Each number is 500 + 25 x the weight over its row's rms, rounded and kept within 0 to 999. Layers, rows and columns count from 0. Numbers have three digits each. The size before them is the row's rms in percent of the matrix's.

# layer 5 MLP down (transposed), 704x256, rms 0.0803, rows 264-280, columns 0-127
102:497478523502509462491489541476492481543510507489458533517467517528519518531496493486513483552481512474523498463476498510492512527462480528499503539532532471525522452500425494496501480499529491470500487512497491518555484534525511490534479464516500501532525541493503426495486526553488484515520518523492535507502501510489501502475500483497523507476547477507513513481482485502487545525467
106:480478473519490518502487479506476477478475527525475497556534513461508509476510461463437535511499534486543532531529452500482469503486492510498497531500500521511502509527480490478483503490532520505500498497510516519530507512497508469470509497492506448462517511517489436560532476499512494481509478520492473498498514461488540452527519484499513476534458457479496538528527477509499473530491
080:502465557479496495465543468520442496531457502531497492468483539510514493552488534462542523465517494498493502528536506463509502458519509493467443489494499498461498507517478504496560531515487491503500513523535475494519501503494482498483522486507483527470563553489523513526471506503531537541512486514473463487476501496513501515519475508556507519473510543466487507501492466486510524497525
098:510523517499518454555474489478533551502508492500467498513528505485504461485540462520461462480502500515468454484501442488512549499474500515460501489479489545462510524509522491481490529448479511494554478492457479487551509493501529446505502506505478500520486539489502463465471474509478514470529489523530520498534516529495500535535472501525511512499517502471506496488518502494458505522535
104:501499458475514519502501521484508515479477508518510539469521454528525515487508508512487508476515498501517522530543502544497482485482459515510528497483491488529539514480476511459483494473450485546542500532515460503521476464460538505492524477510523458584485548523478569523479483533493500459506516517455524487488507487523534518510521509434488504516507516558531515419449496514498503514522
090:527479490505488493502509557483482497483510501478530494494483451519477518534492489517543536463496509507496495512505493473469453464509489497503472440496505499522484492509485461521496498471502466567520446537549514491534496505498511445494465460483456478500523505464488489515506482504505487507516521524482475462471452516479509488469468481496531522515512500501453474515487472497530478499543
106:547515539507519496533507507556499491475518471527496504470511503549502474506495467526501568515461489466502530479505486483495539515456489529562460485522467485489530544487509507533473457538492479503489496540535432493511471485500508482501523532527504520432534496434496528492501502517454505532521485501516493515529542484498527492498484499494512488514517476465515511508489527480480528485513
086:451482448498483534501450493507558472508520511514479546526572519476497525480533529509488500461512527480528526474517494515505500521497462499487497531550477501510536507538506488500445464508518508475504485455492505505535538435522478504485528504456496515527505464577457442495517487518476488514519475464519490498494466522523487480500521510534483462505491462486492533508530534489490491517519
104:488530481493512521536482483496458496529498460487506516513540499476505513503522518485483516540500501523560464517520501484506449493538510495466512467537489485507550489525483533494495489508501495479484520512553518452490533508479512471482446484495492552497508490533503474524505503468466540487507530478468496502490458461529495506501508507491522517495504495476508529489515499521531503497522
098:427477487481500498510465474510516495533496519487501515469456516538461498499494499542483541484471466490474492493491465498528479523488517504513510519476520531494476487516552518537531506548528472496530470504505505495498511480497467487460484516478487537509521488476514473472501469494515470519487450521514457533507539517473439551514487538492473487442519473534517469472489507478494530478466
086:475516550507472506483490515499457516487493516502538476508491523552523504514473449507544478485486477515489501504508496508513515471532535435486487506523492465494508477472486505514523515485469488473527546535475471510522523556508530539437476505483510532486514516484498501508463495533525531487479535474502523524521508524492518461462530515500508516528511532483497471523455492507491527526483
103:524425487525480494527534505485496474480518545470497471532483513470526517487542482514522490491547523470492480489480444465529505474451482464462509511496485518500510488502515501558507484539539507553543505496512464480497450510485482540515563454475516475466449542478486521504517527508465501466510474511498504515483476537530489510527504485514479500530518473520445510475481522497468547506476
100:556461505507468470499486506502516483514498530501530516462447490527493551506474485486479536472513512481501477494475481534453519443526457498512480493475485490498445485482461523517525506473522490525516508503523512440521519435533521539503554485487498488515487470485496513458477516487488534485507461496513534489482500509530506488554503519475515488487464494468568466472458477483518500495467
086:488485521496505473482500499509475512498477477473504479513438494502530548492463510534515522449444506498481516500518535445522492479472545502513506489486533511460461481536525496502545477511492498493522477527475526469506506482471483503463495519500477504475458495516525510524511473493483514533524503513505492474496508545449490484449451492457539506482516482478500490438468492446497475521510
106:500502542496505515493501540485530518531517506491497512459496501496519509476507482522507498481516511522506498545484461453519460456533494489496499516522484482472513507526511496500511508492517494503523512463522473513499517490529522504462536531547503467429506495501495601523510511518514509505469469539491518485470492521508515512475484465488471490496502518537441467537510501489512479475492
099:544462465501483500515562481505476506470455535495513489496524496453476526461495502467507550497496522551524517465522513515499509510502526473494471455540506533506520513485499526485490534498470512523517500524460491513522494526469531488461553496550464529474509524467484485491464470506521475487483522479461449506526452492516517503494503528503507496507474506507488512466469517476475503500479
095:503519522500532486488504499502490518508469469485499533505511476515465486484468475520523553454495499477484479490567491461549509501490533503510485517531525515506481484508491464483473491502520516498493525529511492539567474500520498521480504496516508516485528495496513547505511539473496448451509437525521491463461461542496505501497557486505504509480456473486487475466481510543487497463476
# layer 5 MLP gate, 704x256, rms 0.0903, rows 265-281, columns 0-127
107:478479467508473514516522483556505499493523490510488538477513507497489522543515504521466545470449499540541471461464437535523487506547469546448488516512462491451513490493488490504492479518494536447509475484435524511463499476488506507562511492495493535473519504480486477509477528497506464512473510496477498491534518533493452498495510461524519464502482549487509512503517517538495467522507
084:481476529538517488475511497483508523549484473464491518489514443517485476478517479506458426528484523479497554492481521474519470517513497470496502511518516493510508507453540548505458512483484478484490452446483505549493497493533523524495497517512504477492521486452486486446514456491508462471528516545455481546476504488511513510481477431482489493490523474494523484482487529498515534468496
102:489519512468474501480489530464487509494464515522491485493495495526470481476499539478487463534495481503458487498498450517497525523477563513511502456481518486501511483497494525498476487487478517480509485465484452531502505518509497544517521500529529484482457584530503513446519536506485498498454503488511456538468518508526518481507500454521511522523443492502502535515481533472520506508452
102:480491497501487458498470491553548537497523480499497485497497520467528537515522488458476468508490529519514479535487480488491492505496427537533519478526525483497511473510469465502499446518498502478495465505488474520485525525508481439504532506506497508494491463460464518522484508510476512475510500478486500500510486479485534489489490469505543510496511508466506483499481526519476577524507
087:494553491467508545522515455505519455475514554507464465508503543480462500529489548537496468465490502543505500538536505531497488501475523508517505491479499534495495523523518537477476499502495508485452501510471431553453494516522522526526472504499521491502483515515449498437515496483500463534474500511494519539479474485509475505513547528550489545493501515501478479504559502505515460558532
107:545514473473533555484521506525534526513487474503501448473493517456500491480485537460521487529485507473525486505519433540473499496512504511464518539495549523520450478467538486534497492496482495492510450464474537498508470477464484475500498468470526523536462498502507469501499488531506436507463515489547499502524466496497477490521473525517500484535487518560532525481529502505470463495480
082:522525445505497490490512477523444494502492516527511487457508513468543522488492455531455516569506513497490494518494433540491508479482466476490506510491502503485520490543469505485506496516516499485483481481496494505532446533471529502501482505503484485465472501519485479498524532527553486510499539487495464479524547473550493507503513457467459518487490503523462487478504514473505483508488
109:490512501542462566474518534489527441491512456469532498488490521463506516471544492505503476467523525506491481487489470560481495493508515456496530445511486509503527449470508472505532482511471507490498458530518487466509514491499499479477544547524489497483536496503520484454493535513495493486464485474515507453492511530485476497476522497488552458478489507494524540496529479501463515475528
098:494487485505450497514476514475457484517512502514466521552521484503506464480538524481495492499474465507500489482519502493507472505469503497515519492485452551532479556503488427485509504467492493520510496493482454521517517475516534502492509480541463525502464482527461491498514474508480472466494494494466539466508452485502470512464524493510483521525518524446486522517507512513466506476521
085:511529487527533518466492492507522510527510504505493506482472519469499530519524461531520499440526555506481510493495475501472506448507468477465497552464488507533529494471487533478500498515532504493449537502548510516486525496512514499540564550506501536456492483510522483554472534485449521467471489488451501495530519492501477479500553499494514451502485496520493479516450510524494527466486
096:504536488463475507503491562508470511520556513526517507526501447448537474487521510466508458543490481500473504529516513525528454535541485496499510472488474524502473496510496493506515521462518524484478485486499508462503480510541493520508454551513486483536497491476507529515496490506534496494488487509486549476451551475540479521464509503491543503488483498511519490488497499553515468503498
100:503499481479466435537489528479501436469453530519505514488502519490517506491505522496464590495459465489553508518483558489500497521491493504500505480516504485472459518454485490532503505510483450533466476473487495481478541487547493532526472506444500543477520494510487485524488485491457498505544539474508502508521476504514510535485503506467484482522480519477495513506449524513528479501524
078:466524466478491533477502506485552509469515486538439531490548506515532497476486519488491539511535512486476466502460482502493497497480473502506470454509513497541535481505512517482493480457490502466481524486488514496493561526507491478561461548533515474492483491472497504481536492515495475542474475487521504539458508482482541471513507481534497520477500496518495463511520536491478492512505
107:477519491513468460560502476514515523502513539493481549493497513483499502518480520463504491457568515484490463481530478454508506487456505503449519507491489458561514493484501531491483474488501512518523475537507509491516492499494486463481506525459497484492521513477470497482517502476515492531553519480544493508508523472498523503504510501467515494518474531513524478441511516494431491509495
092:515513475504532575515498496514472461486530513494509461480507500521503508505518487493501481488495522469519528501492519453495575496523487529527466499512533519475518519525541476514453515530520508512520521453499508488522516504482503493470474508541515538495514484504512530499537455525507542523484470487494516494476496508505534474514503513489481538519478508537505539487523531532461508472522
115:486480500535486462460516481468463465487512501498536507502493472466514514453520539472521508482466510485488483508473495522488483511517486550446494459521485512502500500538528454515501508491471498490464520491527531509506532480458500496496453517486495487515551475455520499473492507543488502495530478532476481528539543499496530506513479485499510478518507487468516466497463461506492496459517
097:554502488520465509472521507536480500490544482511507485488502506468484473536497500467496512555528473501566470517471492504501512489514539483494508494489485455524500533474504467486467504496478494507512514505514499500499518499488493491480517518477465476523519533530510499486478488504506530500469471532536488533485474465480494471530458496516517525508495523526469472497487492466557490521479
# layer 5 MLP up, 704x256, rms 0.0903, rows 265-281, columns 0-127
103:516501509444486460492496497477517552515502505472475496508510496477506527465511536531476495523461470515516496507508458517502491524491496491481489507510481507498466512453478487484529467470522560528526494524462497515528442489463501501478507503527480496529484531486447474505504516540544490523527518445507494491493446528505497504476520485570484528473466538476546518523482477535457494521501
094:508503468509493519551505512460492532502550457474474474512513484496479553488488512495482491552492531499513504496459525543487483524484466495513509520507484482511554493483517523516530471534515464540466513502471531495512475510492514495506516484445520462486481517478461491496499518522481515510529501536531545452486475471527502511495514499522497553503514465513535548517492516491466497501454
096:482471512502476455497490475507521487481508461475503468537474486554443504506490520505487527521476475544496468531550527502459548470503518474469471489502503477554526476524509482517477552486512469482469535469494543458495455504463488482471479510517491495514524468515538471503498490523493486492498470505472503478527500468534519522489514494507496438502469501488496489478493526503485497516472
101:494509526497495512488486517520469461546486520485454480505509511538514487519487438485529482509516500465476504461518517507514504476491510507498485522485536526491496503493515515556484523489507480519516482461477502515506558497483484508506467508536495486441527539488495513523519485477476471518467491486523502493441518519515514459533463480518488508461535475479499487541526527499511526490524
092:525479505501476533504491516470524492504488513464499547499525478492503515508520503493464471472496460502454537535488517479479498535481509480472448515485530540477489482526489468479469526509494437515570584472481457486515532509492461515506534506472523468508501503520466498475445510499512509479534478473510540528500494549500492492498504504503520463481489506500451484462517527511524532533510
107:528495533554501510496501499512470500510541474528519536501469569498488483470477522524544534538501510507501535480486503532519529506488518506527497511477480506523476525500452514542505468470484498482464496537524483534518516538496503524500507504503499563469485476503461533473508530456516548507511478515479454480540511485482512526476479520485503505517501504517561507508522528457493512471516
089:495529527522506516457525491535522510522512552532474492481447533477471491472465472474475518483460531531508497486469459507516472503500468491485525490493499536519501493529466545481460497484505509491483532509526481495514498433521529499519541485481503534497517510505518416510491500476495527497483520512471493476516521518536498499514464459495488504516465508546524513550441517538500471483562
104:478496497483574526483487458522476452577459511485479485449478493458498513532504473500488480521496502487525510504449530499470491543509529502500496479450590466459514514533501512495498507551473503465510498497500520527516453462454473553481474513512474521518478498486511497514527547506489499493475509497450530532540501506498488506502467534535490521505462461492512523489498472489535533484419
096:487563519496517515499518499515482480546499466493514484477451523511504502494459528489549466487486508486512565498487531512507483502532513513479489501541524522509485500505527497522519490528486504479489504508480523493473521526496515490459488494482539555497475486476475511495486510519434515442490488486490441517528525519540472478515514497509508544497509469491559505465512468553542512487489
094:525517490468494487500470550491520514485449481452539523512505484487461494521502500485509509513509503470484536488479478521463518487483517504508462534519520463537476517547535489485511489523507490465517496482478501471509509503499521487490525451495506478539529490501551479466523494506520461531511526483481535488482480512515499510548496482485434477489512477498469486514500518532528533492496
099:499543519542484492480537489496486497484439489462494469453476485535482495476489507546514495499489486457491477485474495496522509492468507480469463525549476505519496502500496500495498508493525531499492513499525454495473531486544505438507512532511453515545528479521539468551466479489503507497512495515517534458486544503513512501549478527490514447509529510484527522487494483463514466523550
101:512484494531449489523506523506516519512501459436506478504445527495483521472513471499445447535481523473525482514492531484494446546463491536480503504536513485453496500496484499484554453526525537542513505520502498531557516514496498513482489511494520506495526519495515525509511484500530493477533532508514485482525535537462482450461491510514474476485488478500494529476521514514507507504506
091:486512469496471505495507500487497508498490504482503552459527495522509493540470495512487491541535485467467485512496524471507477528449540458518471485517511521493512451517493499504497531460497499509500494509490487471484543523504511537498500518527500483552508541497512509486527516492576483498466473493495496475486484531481531486511470484443515471503487531530500490538487492508481444520477
103:495530525482486542488483520521470510514527519545524491507486491506521451503462458470500504493491529486485494501529533515538538475500534490471484506494490504483485494529478496520481489488516525511473452519477525505500465538481470465534501527499539472526490505490541509533477527499487465506509540497479514505539463491484545445490453500464438484466495465532462538542478487456507492454514
096:519491486502493480508515491518488491487502504498461484497515510509510500431464487445520499481525455529512549517523553517495512489461492488554493469465453550507543500526526507481492510492466526496523569530484535503483484485498533516548548496572522536521503516506481511492500513500507490480531527475474496533477523467470502490517457484537504490518522494548502465485466524483519535512531
106:511467516458496516498494452488465517478517472456478515475473538524485494476511491522513547491501528529479524519468507538539503508507534478471522502500503496499530502462455492522494520475534508465471458475488491483491505486517505459494510453464477513518499498535521524484506510462522505486485469507509470506499466480468474526522537512469526505532485505483511510490490499483473513472449
104:552487516496505485472490471496449473490496505500481487498504469525474460498463499557506526528557494501497478482523456498504495509547507489494526518481540525459506499488493473519511531505528486490499485497537525460533561511489493498511450507502469487496520495514483455549510477500466484485516469475468505477519470487508432511480457517518498486555494489467447498485494505524497486498535